Weights of a small transformer language model.
Training: a variant of Muon for these matrices, 125M tokens, 3812 steps.
Each number is 50 + 10 x the weight over its row's rms, rounded and kept within 0 to 99. Layers, rows and columns count from 0. The size before them is the row's rms in percent of the matrix's.

# q: layer 5 attention query, 128x128, rms 0.0972, rows 0-26, columns 0-127
# k: layer 5 attention key, 128x128, rms 0.101, rows 0-26, columns 0-127
q0 077:51 41 57 73 47 53 48 44 59 54 54 70 51 58 49 61 45 54 67 47 42 66 56 42 47 62 64 69 58 50 43 51 45 50 38 58 64 59 50 40 64 54 55 63 40 60 51 57 40 57 51 57 39 61 48 41 55 41 34 50 41 58 43 40 66 39 64 40 45 55 42 45 43 54 66 65 50 41 60 55 57 68 47 53 68 51 48 58 59 32 47 54 55 49 55 34 65 60 68 48 44 41 53 40 56 62 48 28 66 45 38 37 39 51 71 36 57 58 66 54 45 48 58 49 60 76 39 53
k0 067:68 57 60 55 46 35 57 63 56 66 69 42 61 53 52 58 53 40 55 48 36 57 46 41 37 54 41 41 61 53 48 52 56 54 56 50 51 40 43 47 34 53 43 64 50 55 60 54 62 51 59 45 58 46 52 43 48 53 67 33 53 59 43 40 47 56 51 35 44 65 53 52 58 57 43 33 61 45 55 36 69 51 57 44 46 53 28 51 55 39 39 54 60 45 42 55 57 54 52 44 56 50 60 76 47 29 40 48 37 45 61 53 67 49 68 58 50 63 72 48 52 42 35 47 19 34 52 70
q1 061:50 54 55 51 52 36 51 32 57 69 57 53 47 57 71 41 47 37 45 34 37 65 56 51 59 43 55 68 45 47 57 44 49 63 41 61 52 58 53 48 64 69 41 49 55 60 46 58 78 51 47 64 58 36 44 36 52 48 55 55 41 38 48 48 37 59 47 44 64 57 32 48 61 51 51 49 58 61 52 33 45 48 28 65 53 60 55 54 33 57 51 59 47 57 63 40 47 57 46 64 60 58 42 48 59 48 43 37 37 48 62 47 33 32 59 56 44 56 34 31 49 56 55 35 47 49 41 25
k1 058:49 58 49 58 52 44 44 61 53 48 64 49 60 43 53 55 40 58 40 63 75 28 51 33 54 43 55 40 51 58 56 53 48 55 71 44 57 27 50 49 71 41 45 47 36 42 42 31 54 35 60 43 63 48 44 65 49 42 34 49 58 46 54 54 46 37 63 51 58 60 51 43 58 51 36 58 32 55 47 58 74 55 62 40 31 55 43 46 50 45 54 57 53 63 47 44 47 38 47 66 56 54 44 66 59 39 58 72 44 54 51 50 68 39 38 61 60 58 41 43 54 46 38 63 31 50 50 61
q2 081:50 37 55 31 50 35 48 55 42 50 46 31 55 61 57 49 54 29 45 39 57 49 55 62 56 26 43 39 46 31 60 41 60 50 50 39 56 52 48 67 43 41 33 59 46 45 39 52 50 33 53 39 52 41 58 45 28 51 63 41 49 51 55 46 51 57 45 47 69 46 52 51 64 42 37 34 34 34 60 40 61 41 38 38 39 62 37 54 42 62 49 58 50 40 37 68 44 39 34 25 61 61 36 44 45 38 55 49 36 57 60 51 60 45 37 60 42 48 49 39 42 52 56 51 59 37 56 48
k2 069:57 56 53 42 58 45 46 50 59 34 21 55 66 46 53 36 48 33 55 63 51 67 49 38 40 63 53 44 37 53 37 50 37 54 55 41 57 48 41 33 49 37 41 55 40 47 58 68 48 42 58 33 67 56 46 56 76 48 45 51 48 56 38 58 39 44 17 72 33 59 40 38 45 41 51 47 53 58 55 62 29 53 38 50 58 48 60 47 54 46 59 37 63 43 56 59 51 52 44 59 38 49 53 42 43 56 60 47 46 57 47 54 60 58 62 37 53 50 49 59 41 55 46 66 58 63 42 49
q3 074:65 40 57 63 42 48 53 58 51 41 52 59 52 63 55 68 40 31 52 48 44 58 58 58 44 53 59 42 54 36 48 55 65 36 48 41 62 50 52 54 43 40 66 53 36 50 42 63 44 42 55 56 59 59 50 57 33 45 34 59 58 65 45 48 65 48 44 47 55 51 58 64 63 51 47 44 33 38 54 40 53 46 64 34 60 51 42 58 54 43 40 41 71 43 49 48 54 39 52 25 48 56 44 42 56 43 42 45 46 42 69 49 61 56 35 59 71 68 75 49 48 44 51 51 59 64 31 73
k3 074:58 58 53 72 44 27 48 58 58 60 37 44 52 51 51 70 46 38 48 60 35 47 49 45 46 55 40 63 33 51 42 64 40 50 55 53 46 45 43 56 30 29 54 63 43 34 51 56 67 64 41 59 51 46 41 49 47 44 54 46 42 57 38 36 38 24 58 38 38 34 60 46 52 57 44 35 65 60 41 61 32 55 34 64 51 56 42 69 51 28 57 48 60 43 55 47 49 59 52 54 46 39 48 48 37 47 44 42 51 38 40 62 55 57 41 39 55 58 57 56 56 46 32 42 47 60 62 60
q4 074:20 53 35 56 58 61 54 32 59 52 37 55 50 48 40 63 29 65 52 38 39 66 51 40 46 41 56 57 55 41 40 49 45 61 49 50 43 65 65 41 43 47 63 42 68 54 48 39 49 65 38 36 45 58 54 47 43 37 56 59 31 44 32 47 28 49 52 25 57 54 44 47 55 42 68 56 57 47 57 42 43 45 54 64 48 51 60 45 59 56 46 50 36 63 48 53 56 62 48 48 70 44 60 42 59 48 31 37 43 63 44 38 45 41 52 67 48 37 41 55 53 53 49 69 45 51 48 59
k4 079:41 50 40 47 41 56 69 75 57 38 54 60 48 47 45 47 56 49 52 36 50 38 27 59 46 59 40 53 57 50 52 42 57 58 41 40 50 42 36 53 59 32 45 33 41 55 33 51 50 60 34 42 50 54 66 42 46 46 68 54 50 34 68 65 43 47 40 45 58 41 61 49 32 69 50 46 49 18 55 54 36 38 53 49 43 52 62 32 55 55 53 54 44 44 32 49 53 58 46 59 55 44 35 47 64 40 49 47 56 48 55 59 55 42 58 39 65 49 51 69 40 55 51 63 51 67 66 54
q5 081:68 48 46 46 46 43 51 28 56 55 46 55 54 57 38 56 44 38 29 39 56 50 74 58 42 55 59 69 52 52 46 48 47 48 44 54 59 34 41 37 54 35 49 49 51 41 68 70 47 55 53 49 52 57 58 57 64 44 45 60 41 52 76 47 61 60 64 52 44 57 54 50 43 60 59 58 66 40 52 63 58 65 64 57 60 43 41 30 57 38 58 47 65 71 67 57 55 67 60 66 55 46 60 67 45 59 46 54 54 54 37 51 53 63 48 50 40 61 51 72 52 59 37 60 43 57 44 51
k5 063:42 47 33 63 43 50 81 67 54 59 45 47 19 53 46 67 63 53 55 46 41 53 53 45 57 39 53 58 58 41 51 40 49 59 50 53 46 54 44 65 41 66 62 48 46 45 46 37 53 52 45 46 50 52 48 50 45 30 41 49 35 46 55 62 48 34 65 36 36 61 54 39 48 53 28 61 33 47 54 45 56 71 53 41 57 46 59 46 64 36 47 44 63 53 58 53 45 43 27 41 42 37 51 46 42 57 43 72 48 58 54 40 47 50 49 49 69 47 50 29 54 37 61 36 49 53 42 51
q6 074:51 58 50 40 54 60 32 51 48 45 50 61 62 32 47 64 35 37 43 59 48 50 49 63 36 56 45 48 50 56 32 45 71 61 48 57 50 53 59 45 60 51 45 60 44 51 51 67 51 63 58 63 57 58 34 73 41 52 19 58 45 53 35 57 65 50 59 41 65 50 48 51 39 52 56 38 51 52 40 28 32 51 53 55 55 53 55 50 56 38 43 37 41 39 51 62 58 29 46 50 35 55 50 45 59 40 55 51 34 25 64 54 57 43 38 57 55 53 43 42 59 48 34 67 47 52 39 57
k6 082:59 46 45 60 46 56 47 57 50 62 58 55 34 44 50 60 39 71 34 60 38 52 49 64 63 53 61 36 48 52 59 53 54 35 53 50 47 43 35 56 56 43 58 42 51 50 43 73 63 63 31 42 43 49 38 44 60 38 51 56 61 54 43 52 44 43 60 52 49 48 49 52 40 71 59 53 65 44 50 54 34 48 40 34 54 59 53 51 38 43 65 63 61 43 63 47 36 55 64 79 52 55 48 52 48 51 61 29 49 46 35 47 44 58 43 48 36 61 68 38 49 48 48 25 73 58 43 50
q7 080:46 54 41 58 50 64 59 56 61 67 59 37 39 63 61 48 51 48 48 42 46 54 60 48 50 55 56 41 48 28 54 48 40 59 38 58 51 59 50 36 60 52 58 38 60 57 34 62 57 55 55 43 50 43 38 47 68 52 57 61 58 68 84 42 61 32 48 36 46 66 44 68 64 65 61 57 57 55 54 49 44 46 48 51 39 64 49 54 66 62 45 46 56 52 52 16 48 45 41 43 54 48 43 51 59 53 27 46 53 56 55 53 42 45 50 42 62 59 43 30 60 51 55 62 49 62 40 60
k7 085:45 56 50 57 46 39 42 54 57 63 43 52 59 53 52 45 57 49 58 59 39 36 28 65 50 59 32 54 57 57 25 44 51 47 46 59 52 37 56 49 43 34 52 53 39 59 50 59 61 50 63 38 44 51 66 51 54 53 55 52 49 50 29 43 25 64 61 45 47 48 50 44 78 54 44 33 55 55 37 51 39 63 41 60 44 46 51 53 29 35 57 25 52 42 62 59 50 56 47 59 45 53 53 35 40 37 45 58 52 49 53 59 62 43 33 57 51 52 43 60 32 41 27 38 62 39 55 51
q8 076:47 53 49 53 58 64 65 57 31 45 47 51 55 56 51 65 45 51 46 60 60 44 34 55 49 43 48 44 47 46 37 46 47 28 27 36 61 46 62 47 54 36 40 51 51 65 64 60 69 55 45 52 72 59 60 41 38 67 40 47 53 64 48 55 45 39 56 42 69 44 52 23 53 59 57 58 51 38 53 71 55 47 43 48 43 60 41 62 56 44 63 43 65 30 48 36 65 49 55 54 40 70 46 54 52 44 66 51 51 55 56 61 39 55 52 52 48 42 42 42 57 45 43 36 75 38 54 54
k8 086:61 52 54 39 72 49 50 66 57 45 26 69 54 31 56 43 42 32 63 41 52 62 32 42 48 63 51 47 52 56 66 39 62 37 25 39 55 45 61 54 42 53 54 52 36 42 50 40 49 53 53 48 67 54 49 43 51 64 57 51 49 24 35 61 49 52 24 58 46 46 50 51 44 59 43 39 50 46 52 51 49 34 34 50 38 46 59 49 51 53 49 53 66 38 43 48 59 45 50 63 42 57 46 30 39 46 48 43 39 57 45 45 66 58 41 45 41 63 57 54 35 66 51 48 68 52 40 44
q9 076:50 52 61 52 45 45 53 32 39 34 52 52 61 55 50 48 65 41 26 51 50 63 42 45 50 37 41 57 58 53 49 40 55 38 52 52 55 61 34 58 43 58 41 51 56 59 49 33 41 46 51 48 52 58 53 65 30 40 44 55 36 62 70 55 55 54 66 68 63 58 53 59 51 57 63 60 36 41 67 60 49 62 43 41 64 36 75 62 49 54 55 61 52 64 64 56 60 36 33 66 45 40 69 59 49 48 44 62 61 54 55 56 56 58 48 45 59 59 32 48 44 36 38 52 54 69 44 51
k9 083:36 52 40 44 54 48 40 69 27 43 23 57 73 47 56 47 59 49 43 42 45 49 41 42 43 57 32 44 39 36 28 40 46 43 50 52 38 37 47 49 42 48 43 57 49 39 31 39 53 60 36 45 78 48 47 51 59 39 51 49 61 37 46 50 54 58 27 62 56 41 51 61 61 41 49 56 58 48 49 60 53 60 56 36 40 48 32 64 59 52 43 40 49 42 45 49 46 53 44 49 33 52 50 40 49 64 62 48 52 54 42 29 68 43 52 45 63 38 49 59 62 33 58 38 45 56 55 50
q10 086:35 48 49 47 50 56 43 38 42 56 57 45 52 52 57 44 72 46 44 54 52 30 67 46 63 48 45 44 61 54 49 45 61 35 36 66 55 51 64 34 44 53 28 52 59 53 49 46 25 46 38 63 69 48 58 53 46 56 70 63 51 53 39 42 61 42 46 61 53 43 52 60 66 42 43 33 47 65 38 53 52 53 50 39 65 53 58 41 50 69 62 46 47 57 65 61 50 43 65 54 54 51 56 42 53 57 55 58 45 44 67 67 58 67 49 30 52 59 54 30 70 40 63 48 39 49 57 51
k10 095:31 54 40 54 50 32 48 59 40 44 59 44 54 55 37 34 48 57 58 42 40 36 54 49 57 34 46 48 49 45 44 39 63 47 48 43 53 39 67 44 55 62 44 34 50 49 46 33 57 45 54 43 62 32 45 46 48 45 55 54 48 47 36 58 62 75 35 55 51 46 44 59 70 13 62 46 45 35 45 43 52 60 61 50 34 40 40 45 34 63 38 43 54 45 55 61 47 44 43 53 53 51 45 37 65 56 41 48 54 47 55 33 51 52 56 54 35 53 40 66 50 36 60 60 50 67 35 66
q11 076:65 44 54 44 57 66 21 33 40 43 42 50 54 61 42 40 49 45 57 58 55 54 48 49 68 48 53 43 43 52 33 53 55 44 39 50 54 58 55 28 45 61 55 45 46 70 62 37 56 53 36 41 60 60 41 50 43 58 33 65 47 61 59 52 44 52 77 67 58 54 55 51 62 47 58 57 42 63 50 58 41 31 50 55 53 48 57 45 49 36 64 30 34 43 59 34 56 59 50 52 43 55 57 42 65 38 67 52 42 36 53 55 55 49 46 44 44 41 31 56 34 36 43 58 42 48 41 39
k11 086:45 41 61 47 58 53 33 63 40 52 35 56 50 53 48 54 44 44 33 46 54 50 43 56 47 40 44 39 59 48 50 41 51 55 44 47 32 36 42 52 45 37 54 52 63 31 42 64 73 46 48 44 58 60 46 43 49 60 51 66 38 44 44 48 53 49 34 45 36 66 23 50 57 71 48 48 46 39 45 61 44 48 44 63 54 59 46 43 53 54 55 72 47 37 47 74 65 52 51 54 53 54 52 31 51 55 51 58 63 49 67 36 58 43 27 49 63 53 73 52 58 67 55 36 54 57 32 51
q12 089:62 52 63 62 64 63 56 68 52 63 42 50 57 48 62 46 50 37 47 59 56 38 52 40 42 44 79 45 61 64 41 53 56 65 54 65 41 64 51 50 58 69 58 50 48 38 49 52 30 49 46 55 54 48 53 70 70 70 40 38 46 50 39 57 46 37 44 41 50 68 54 44 29 34 38 44 53 67 43 54 49 44 55 42 41 63 51 38 47 44 46 37 39 42 58 26 47 34 38 39 46 42 58 50 38 60 51 47 59 52 48 57 51 43 59 50 58 55 44 53 58 59 66 56 32 48 50 62
k12 085:65 59 63 49 54 51 53 44 63 56 80 37 57 42 45 73 61 46 52 58 45 54 52 61 45 48 50 49 49 50 52 36 41 60 44 61 43 69 49 50 57 56 32 67 46 65 50 45 47 42 57 60 51 40 59 60 69 66 49 43 46 65 53 30 36 44 56 45 62 23 55 50 55 41 32 55 36 67 65 50 42 47 45 37 45 48 46 56 53 45 46 34 46 43 45 32 45 53 52 56 56 59 46 59 65 43 56 41 50 45 55 64 35 61 53 42 31 44 70 38 53 46 39 47 62 35 53 49
q13 097:69 48 46 38 46 43 55 51 55 51 57 45 58 49 47 63 51 46 52 41 44 53 46 56 37 49 56 35 43 76 48 53 56 59 49 41 55 38 54 67 59 50 62 41 37 56 42 68 34 32 41 60 30 50 65 56 57 51 39 42 69 51 30 59 61 62 60 54 60 80 52 53 39 41 58 53 36 48 56 44 60 63 64 41 56 49 45 60 45 59 43 61 58 53 37 56 52 56 38 48 51 56 51 54 35 51 71 57 42 65 41 45 60 55 51 63 55 68 67 38 68 57 51 46 53 39 43 65
k13 105:62 53 60 52 37 50 36 38 54 46 47 48 57 50 61 44 42 50 43 53 75 55 50 49 53 57 39 52 46 65 59 50 30 56 47 47 57 49 41 43 72 65 30 65 62 68 53 43 55 41 35 53 59 45 40 47 45 55 62 34 50 73 65 68 47 51 47 60 49 39 47 46 54 56 53 50 29 54 46 52 39 34 43 56 68 44 51 54 64 60 54 59 51 54 52 50 42 39 67 67 56 62 53 37 62 43 41 47 30 42 62 48 58 54 54 45 53 43 54 53 42 61 29 60 25 58 64 57
q14 078:68 68 51 43 51 47 48 58 52 40 61 50 54 67 43 49 52 69 43 29 53 39 57 36 46 53 49 54 55 44 52 47 57 62 43 31 48 47 52 24 52 45 36 64 38 50 30 49 53 62 53 52 46 49 62 49 69 69 62 45 56 63 50 61 78 65 48 52 49 43 51 64 35 59 32 44 53 46 49 49 61 60 52 57 53 45 45 42 59 48 38 62 40 48 51 46 40 32 49 61 48 58 65 51 51 44 52 63 66 49 55 55 44 59 50 57 35 61 54 63 82 40 43 58 49 54 60 55
k14 089:44 52 40 49 61 59 47 70 43 55 48 62 45 45 61 51 54 49 35 50 41 49 43 46 57 40 24 58 30 60 52 38 58 56 47 45 43 56 29 42 54 46 27 36 55 44 42 41 59 49 48 63 48 62 55 69 60 48 46 58 53 44 37 54 49 40 45 58 36 26 57 66 47 62 53 59 50 30 36 45 54 53 41 45 51 52 37 51 39 61 56 55 43 41 49 51 54 46 36 49 64 54 51 39 44 45 61 48 42 44 70 60 53 56 56 57 55 21 72 28 58 49 52 43 40 62 34 55
q15 090:47 51 37 49 42 54 38 59 52 46 57 62 45 51 46 64 50 46 37 29 36 33 55 43 55 57 55 55 52 31 52 62 38 56 53 52 57 61 65 24 49 60 59 54 57 24 45 29 62 65 49 68 43 54 55 44 59 53 68 46 49 55 56 42 47 45 25 58 54 48 58 54 47 25 33 41 43 61 53 52 31 44 44 54 50 50 68 45 63 61 45 50 57 55 58 50 45 39 47 56 50 42 44 65 28 68 45 54 68 53 39 45 46 49 65 56 41 49 51 58 53 54 61 38 51 51 43 40
k15 086:55 53 64 53 43 46 67 51 65 53 50 56 52 56 44 38 58 75 35 54 55 50 55 45 42 58 62 51 47 61 58 54 52 37 55 54 47 56 39 73 61 55 50 40 41 35 54 49 42 62 44 50 57 60 45 53 34 43 35 31 38 57 61 46 41 68 73 46 48 42 46 58 25 46 37 37 37 58 51 40 52 53 59 54 43 35 31 38 54 45 49 54 50 35 50 35 52 43 62 37 56 34 78 50 45 64 40 58 58 33 45 48 40 50 50 65 61 44 47 55 45 52 42 68 41 43 59 48
q16 086:50 59 41 61 63 70 67 43 51 42 43 37 52 54 55 54 47 49 27 53 41 48 59 56 37 30 44 59 56 60 47 60 39 40 58 51 52 59 45 70 37 46 71 32 40 36 51 57 62 58 44 51 55 61 40 50 43 43 42 44 60 68 68 39 50 50 52 41 48 68 44 54 39 61 57 78 54 44 57 57 40 65 37 44 62 50 65 61 37 65 51 48 55 54 38 48 43 55 45 60 40 54 34 43 45 48 63 46 48 70 31 56 55 43 44 54 57 59 52 67 46 41 56 49 63 58 54 56
k16 100:61 58 39 42 38 42 52 46 68 69 63 37 54 41 40 64 56 56 47 64 39 50 51 59 65 66 60 49 48 53 39 41 50 32 48 59 62 44 58 34 43 39 54 43 47 63 34 45 39 42 52 64 36 53 56 62 38 76 61 48 59 65 68 34 56 44 56 51 49 52 48 60 34 39 48 55 44 61 48 28 43 53 45 56 46 42 38 51 58 57 44 47 65 53 39 53 46 36 42 34 52 60 45 57 44 38 44 60 54 49 49 78 38 54 57 36 40 55 61 52 59 48 51 57 31 48 63 42
q17 089:41 61 55 43 60 59 38 57 38 50 37 50 59 44 55 52 58 49 48 45 44 56 54 54 56 41 39 51 55 37 52 33 48 46 43 54 50 52 43 62 31 26 40 48 64 61 62 40 69 51 47 55 44 45 41 45 58 42 55 48 51 48 70 51 35 53 54 68 48 38 36 46 55 53 48 51 40 59 60 69 49 62 46 55 52 43 60 69 43 55 67 55 63 36 61 47 46 39 71 61 44 57 62 57 65 36 48 69 47 44 70 49 51 63 63 60 35 43 51 72 58 51 25 47 46 69 45 60
k17 100:47 60 49 43 49 46 44 52 45 43 31 47 60 53 57 54 51 39 59 54 48 54 37 46 48 49 50 30 48 35 38 30 51 28 53 49 50 49 56 59 36 32 47 64 40 59 35 39 45 47 58 45 47 58 67 56 57 70 38 49 38 35 43 35 43 64 44 57 41 42 41 46 58 41 50 56 58 63 56 44 44 25 47 65 51 51 64 38 52 48 60 35 48 38 52 53 51 73 47 39 44 46 50 28 58 38 57 53 56 52 70 55 75 41 35 42 48 54 54 68 41 52 49 34 45 41 65 41
q18 092:53 61 47 41 57 38 39 53 60 64 66 41 50 53 55 45 28 57 34 46 34 44 30 49 57 66 53 54 48 69 45 32 52 57 47 37 52 64 60 58 45 41 55 19 32 51 46 50 38 53 42 51 41 39 31 44 69 61 53 49 57 38 52 47 31 47 45 52 66 46 52 44 38 30 57 60 47 69 41 50 24 48 41 50 53 57 50 51 50 59 47 53 61 42 60 57 38 45 58 47 38 47 47 63 53 53 34 41 42 44 34 57 43 66 58 44 36 54 58 42 45 43 48 36 42 49 43 53
k18 095:46 52 41 40 41 54 19 43 53 46 52 48 45 40 31 54 49 69 42 44 42 54 40 35 47 54 37 47 55 57 48 46 63 43 60 42 55 63 46 47 30 59 37 61 39 40 44 33 44 57 60 59 47 74 64 55 45 54 39 60 46 42 41 58 61 50 21 56 50 55 68 56 54 47 56 34 51 51 59 37 35 53 51 50 55 31 63 49 43 42 41 53 48 56 62 49 44 40 50 42 43 56 35 48 52 38 56 53 62 46 46 58 50 49 39 45 39 53 52 36 32 28 69 63 56 29 51 49
q19 112:60 63 53 54 61 43 48 60 65 61 52 49 48 41 56 40 52 71 49 41 49 49 63 49 63 70 58 43 57 50 60 45 49 55 44 42 56 53 47 30 65 64 38 60 52 54 36 39 38 62 54 54 50 44 61 46 60 49 61 32 49 64 69 51 53 54 38 47 40 35 59 54 54 40 26 41 48 63 50 40 62 42 48 51 53 59 40 39 51 45 38 34 22 66 40 46 49 53 54 48 54 54 52 36 44 66 54 46 67 35 46 52 38 61 60 49 28 38 54 47 69 57 66 35 42 43 55 56
k19 112:65 63 51 43 61 28 56 43 38 45 38 51 65 48 61 42 50 59 47 36 53 55 54 29 45 34 35 38 52 37 51 41 62 52 40 43 51 34 38 56 47 31 56 36 44 78 39 60 51 47 42 31 59 54 43 62 52 44 53 51 51 51 65 55 58 40 61 59 40 55 46 58 54 63 56 71 46 54 45 45 53 47 37 45 32 50 55 47 45 58 50 42 44 47 31 54 60 65 55 53 39 43 50 37 57 34 52 39 46 66 52 40 65 55 43 64 38 56 50 77 47 53 46 55 54 70 49 49
q20 102:52 39 51 63 43 50 47 66 44 47 37 45 42 54 43 64 45 65 38 59 45 39 48 50 50 50 62 51 62 50 50 11 55 33 69 61 50 67 44 41 50 29 58 56 34 42 42 44 64 43 49 38 62 48 56 55 62 54 35 43 43 41 69 54 38 55 57 60 61 50 51 49 42 67 39 56 63 53 69 59 48 68 49 49 55 53 52 73 49 44 40 55 40 41 68 40 59 60 69 52 55 34 55 33 50 48 42 56 41 52 50 60 45 59 54 49 58 67 54 42 54 58 63 46 48 53 56 50
k20 090:53 46 34 38 61 48 50 38 78 56 69 50 71 68 50 34 55 57 59 58 29 47 56 60 43 53 47 63 52 48 42 53 51 31 54 52 70 59 51 50 56 49 40 56 46 49 55 24 43 50 42 74 69 56 63 43 41 43 53 50 51 58 27 37 45 47 36 43 44 68 51 52 59 50 54 56 54 50 51 40 55 39 46 51 63 49 34 45 54 57 44 52 51 63 33 73 34 54 36 47 46 39 48 52 61 47 46 43 40 35 48 46 50 56 30 48 54 64 49 40 53 52 38 60 57 52 51 52
q21 090:47 44 60 61 58 48 69 31 53 31 51 43 47 46 44 73 55 40 44 53 39 51 55 56 50 59 35 60 53 51 43 40 56 48 43 67 46 55 39 46 64 56 51 47 51 52 52 43 30 49 41 52 56 44 48 41 42 46 63 69 50 62 55 27 50 65 66 46 45 54 56 48 48 50 67 42 37 40 65 61 54 45 64 40 59 50 69 37 48 71 52 44 38 55 47 45 45 27 46 36 44 45 60 59 47 38 56 53 56 42 55 56 50 60 55 49 31 45 57 22 52 54 48 77 43 38 53 40
k21 095:41 42 44 55 47 37 35 47 54 47 49 54 49 49 55 50 44 60 63 58 60 39 42 47 45 38 50 56 45 48 42 38 36 47 38 62 35 45 61 35 59 50 53 54 57 54 47 58 30 45 39 24 53 48 56 43 59 43 62 55 51 51 52 58 34 56 56 63 72 51 38 42 44 48 68 78 49 46 55 71 31 53 40 52 57 57 52 59 51 64 60 61 44 41 44 39 36 62 52 31 56 53 36 68 16 55 54 62 65 43 43 42 37 56 52 44 45 59 62 42 51 55 56 54 45 46 44 56
q22 104:60 53 61 59 55 46 44 71 62 50 32 53 51 56 71 53 44 52 53 36 57 44 40 54 45 48 39 67 58 42 47 51 68 53 60 52 22 40 50 61 45 45 48 54 44 50 48 56 49 59 34 37 61 55 50 56 43 34 30 62 43 50 47 64 49 66 37 52 37 53 43 62 39 67 27 63 43 50 46 47 62 73 64 61 43 55 44 34 56 42 56 44 38 55 43 50 57 60 65 46 46 42 59 39 39 38 50 57 58 63 44 31 44 49 51 48 55 63 47 60 57 55 44 60 39 52 39 70
k22 096:47 66 53 62 47 55 54 57 59 50 42 51 54 62 55 68 51 59 44 49 62 36 67 49 39 40 44 55 63 47 43 66 45 49 52 40 45 45 34 70 46 53 44 64 72 53 69 30 66 29 48 33 46 59 48 52 26 58 37 44 48 59 40 58 61 53 45 44 64 55 55 51 44 62 49 69 47 33 59 49 52 47 64 31 44 45 47 43 42 23 63 68 57 45 32 44 53 47 58 54 61 55 50 48 60 46 45 56 58 63 33 50 53 44 38 59 62 65 55 61 43 53 45 54 52 46 53 57
q23 084:54 47 47 46 56 48 55 54 48 75 43 48 53 36 48 43 52 38 38 72 59 56 34 51 29 40 42 23 56 44 50 50 42 47 42 55 56 58 35 62 46 54 49 54 51 70 33 66 58 45 60 40 50 47 55 47 31 57 48 39 62 52 60 57 36 37 62 40 42 54 50 54 57 36 63 41 66 33 50 49 42 49 51 54 43 32 43 35 50 48 53 64 66 49 56 53 55 49 50 61 61 47 74 47 55 60 32 40 42 37 50 58 46 60 53 52 59 61 58 59 41 59 57 66 25 50 39 61
k23 097:45 50 41 54 48 49 31 61 42 49 34 40 49 68 50 40 42 42 41 48 55 66 36 28 47 48 39 44 42 49 46 45 59 57 45 52 77 61 57 60 34 30 59 61 41 65 44 63 47 48 55 40 58 42 56 53 72 46 37 53 59 66 46 52 50 33 48 73 57 46 44 47 75 53 36 47 44 60 37 50 40 63 57 42 57 65 58 49 46 46 35 38 48 59 51 73 49 58 38 51 48 44 56 54 55 50 42 43 59 63 55 55 36 40 51 56 48 58 50 45 62 35 49 42 39 52 33 63
q24 103:29 43 60 49 48 46 44 64 49 58 59 69 46 52 56 48 42 52 40 41 40 49 40 56 48 56 70 49 58 42 62 46 39 51 75 57 51 58 52 50 57 67 45 47 38 38 65 62 52 47 62 53 71 55 28 30 61 61 51 61 39 55 26 57 43 46 46 47 48 35 43 39 48 56 54 49 66 53 70 57 42 64 34 54 62 45 56 55 60 39 60 59 55 57 67 58 48 44 46 78 41 37 59 45 43 59 62 65 51 46 64 56 43 47 51 43 60 52 46 53 49 52 50 53 62 56 31 57
k24 102:54 46 59 47 46 29 48 59 56 35 43 66 56 56 56 69 54 46 65 50 44 48 35 64 45 66 54 41 59 40 45 49 54 50 59 53 41 39 48 41 44 31 44 51 45 40 43 89 30 48 52 51 60 68 46 57 55 60 61 52 43 50 30 58 49 43 50 61 42 45 52 44 43 56 32 38 59 49 44 41 56 46 41 50 62 31 46 57 50 25 45 51 38 57 68 47 44 43 55 34 50 47 57 34 45 57 47 51 38 31 49 29 46 50 51 54 45 51 48 47 36 51 45 63 74 46 52 55
q25 102:56 40 61 33 52 42 36 79 41 49 40 53 51 51 65 57 63 35 57 44 47 32 73 54 67 49 34 50 52 29 56 47 65 54 51 37 53 49 39 42 62 30 55 56 53 57 51 51 54 44 48 66 75 49 55 45 41 52 47 45 64 52 40 37 45 52 47 75 53 53 38 66 69 46 55 48 49 42 52 31 42 41 38 68 44 63 56 54 46 59 46 45 42 41 52 65 53 49 36 46 61 42 39 33 59 42 59 56 36 56 56 40 52 58 40 45 41 45 49 53 58 42 44 45 60 47 45 41
k25 096:60 62 56 71 49 34 65 57 39 58 55 49 28 61 46 47 41 65 59 49 36 42 66 44 47 46 48 46 45 65 59 67 40 66 47 43 37 50 45 43 48 48 50 63 33 70 63 44 38 44 57 56 39 42 44 50 40 53 27 47 48 55 51 52 48 55 35 59 52 32 46 46 42 64 63 52 57 49 60 33 66 47 43 63 39 56 36 48 51 55 55 56 48 61 39 44 32 41 69 57 51 52 57 62 70 47 60 42 37 33 63 52 42 59 43 45 44 32 52 43 54 55 37 42 57 38 60 56
q26 104:45 48 62 64 52 51 51 48 35 69 46 42 62 53 49 44 47 55 47 53 52 45 60 27 31 49 20 36 55 14 42 52 48 43 30 51 53 46 63 49 47 49 44 48 49 42 48 28 60 52 49 70 68 60 51 50 54 43 32 44 50 68 57 57 73 46 41 50 60 39 52 55 49 53 52 61 53 56 52 43 51 38 39 47 38 47 48 51 66 57 55 58 40 51 48 56 60 66 37 62 43 38 45 51 42 46 55 28 53 48 54 61 52 41 59 53 65 60 43 52 43 48 51 33 52 63 62 43
k26 102:57 41 52 56 62 44 52 35 67 67 51 73 48 53 49 55 32 41 44 29 47 59 65 35 41 54 51 47 42 29 28 68 44 59 58 53 57 41 60 53 41 53 46 55 54 61 42 36 34 45 50 73 57 47 43 49 55 48 51 46 48 59 60 30 65 53 47 44 48 45 53 48 54 50 59 48 55 54 30 43 67 46 62 44 61 51 55 56 56 62 53 57 48 56 58 41 58 70 31 58 45 55 39 60 49 66 61 42 55 46 54 63 42 48 51 45 54 41 71 24 50 47 57 27 51 52 57 51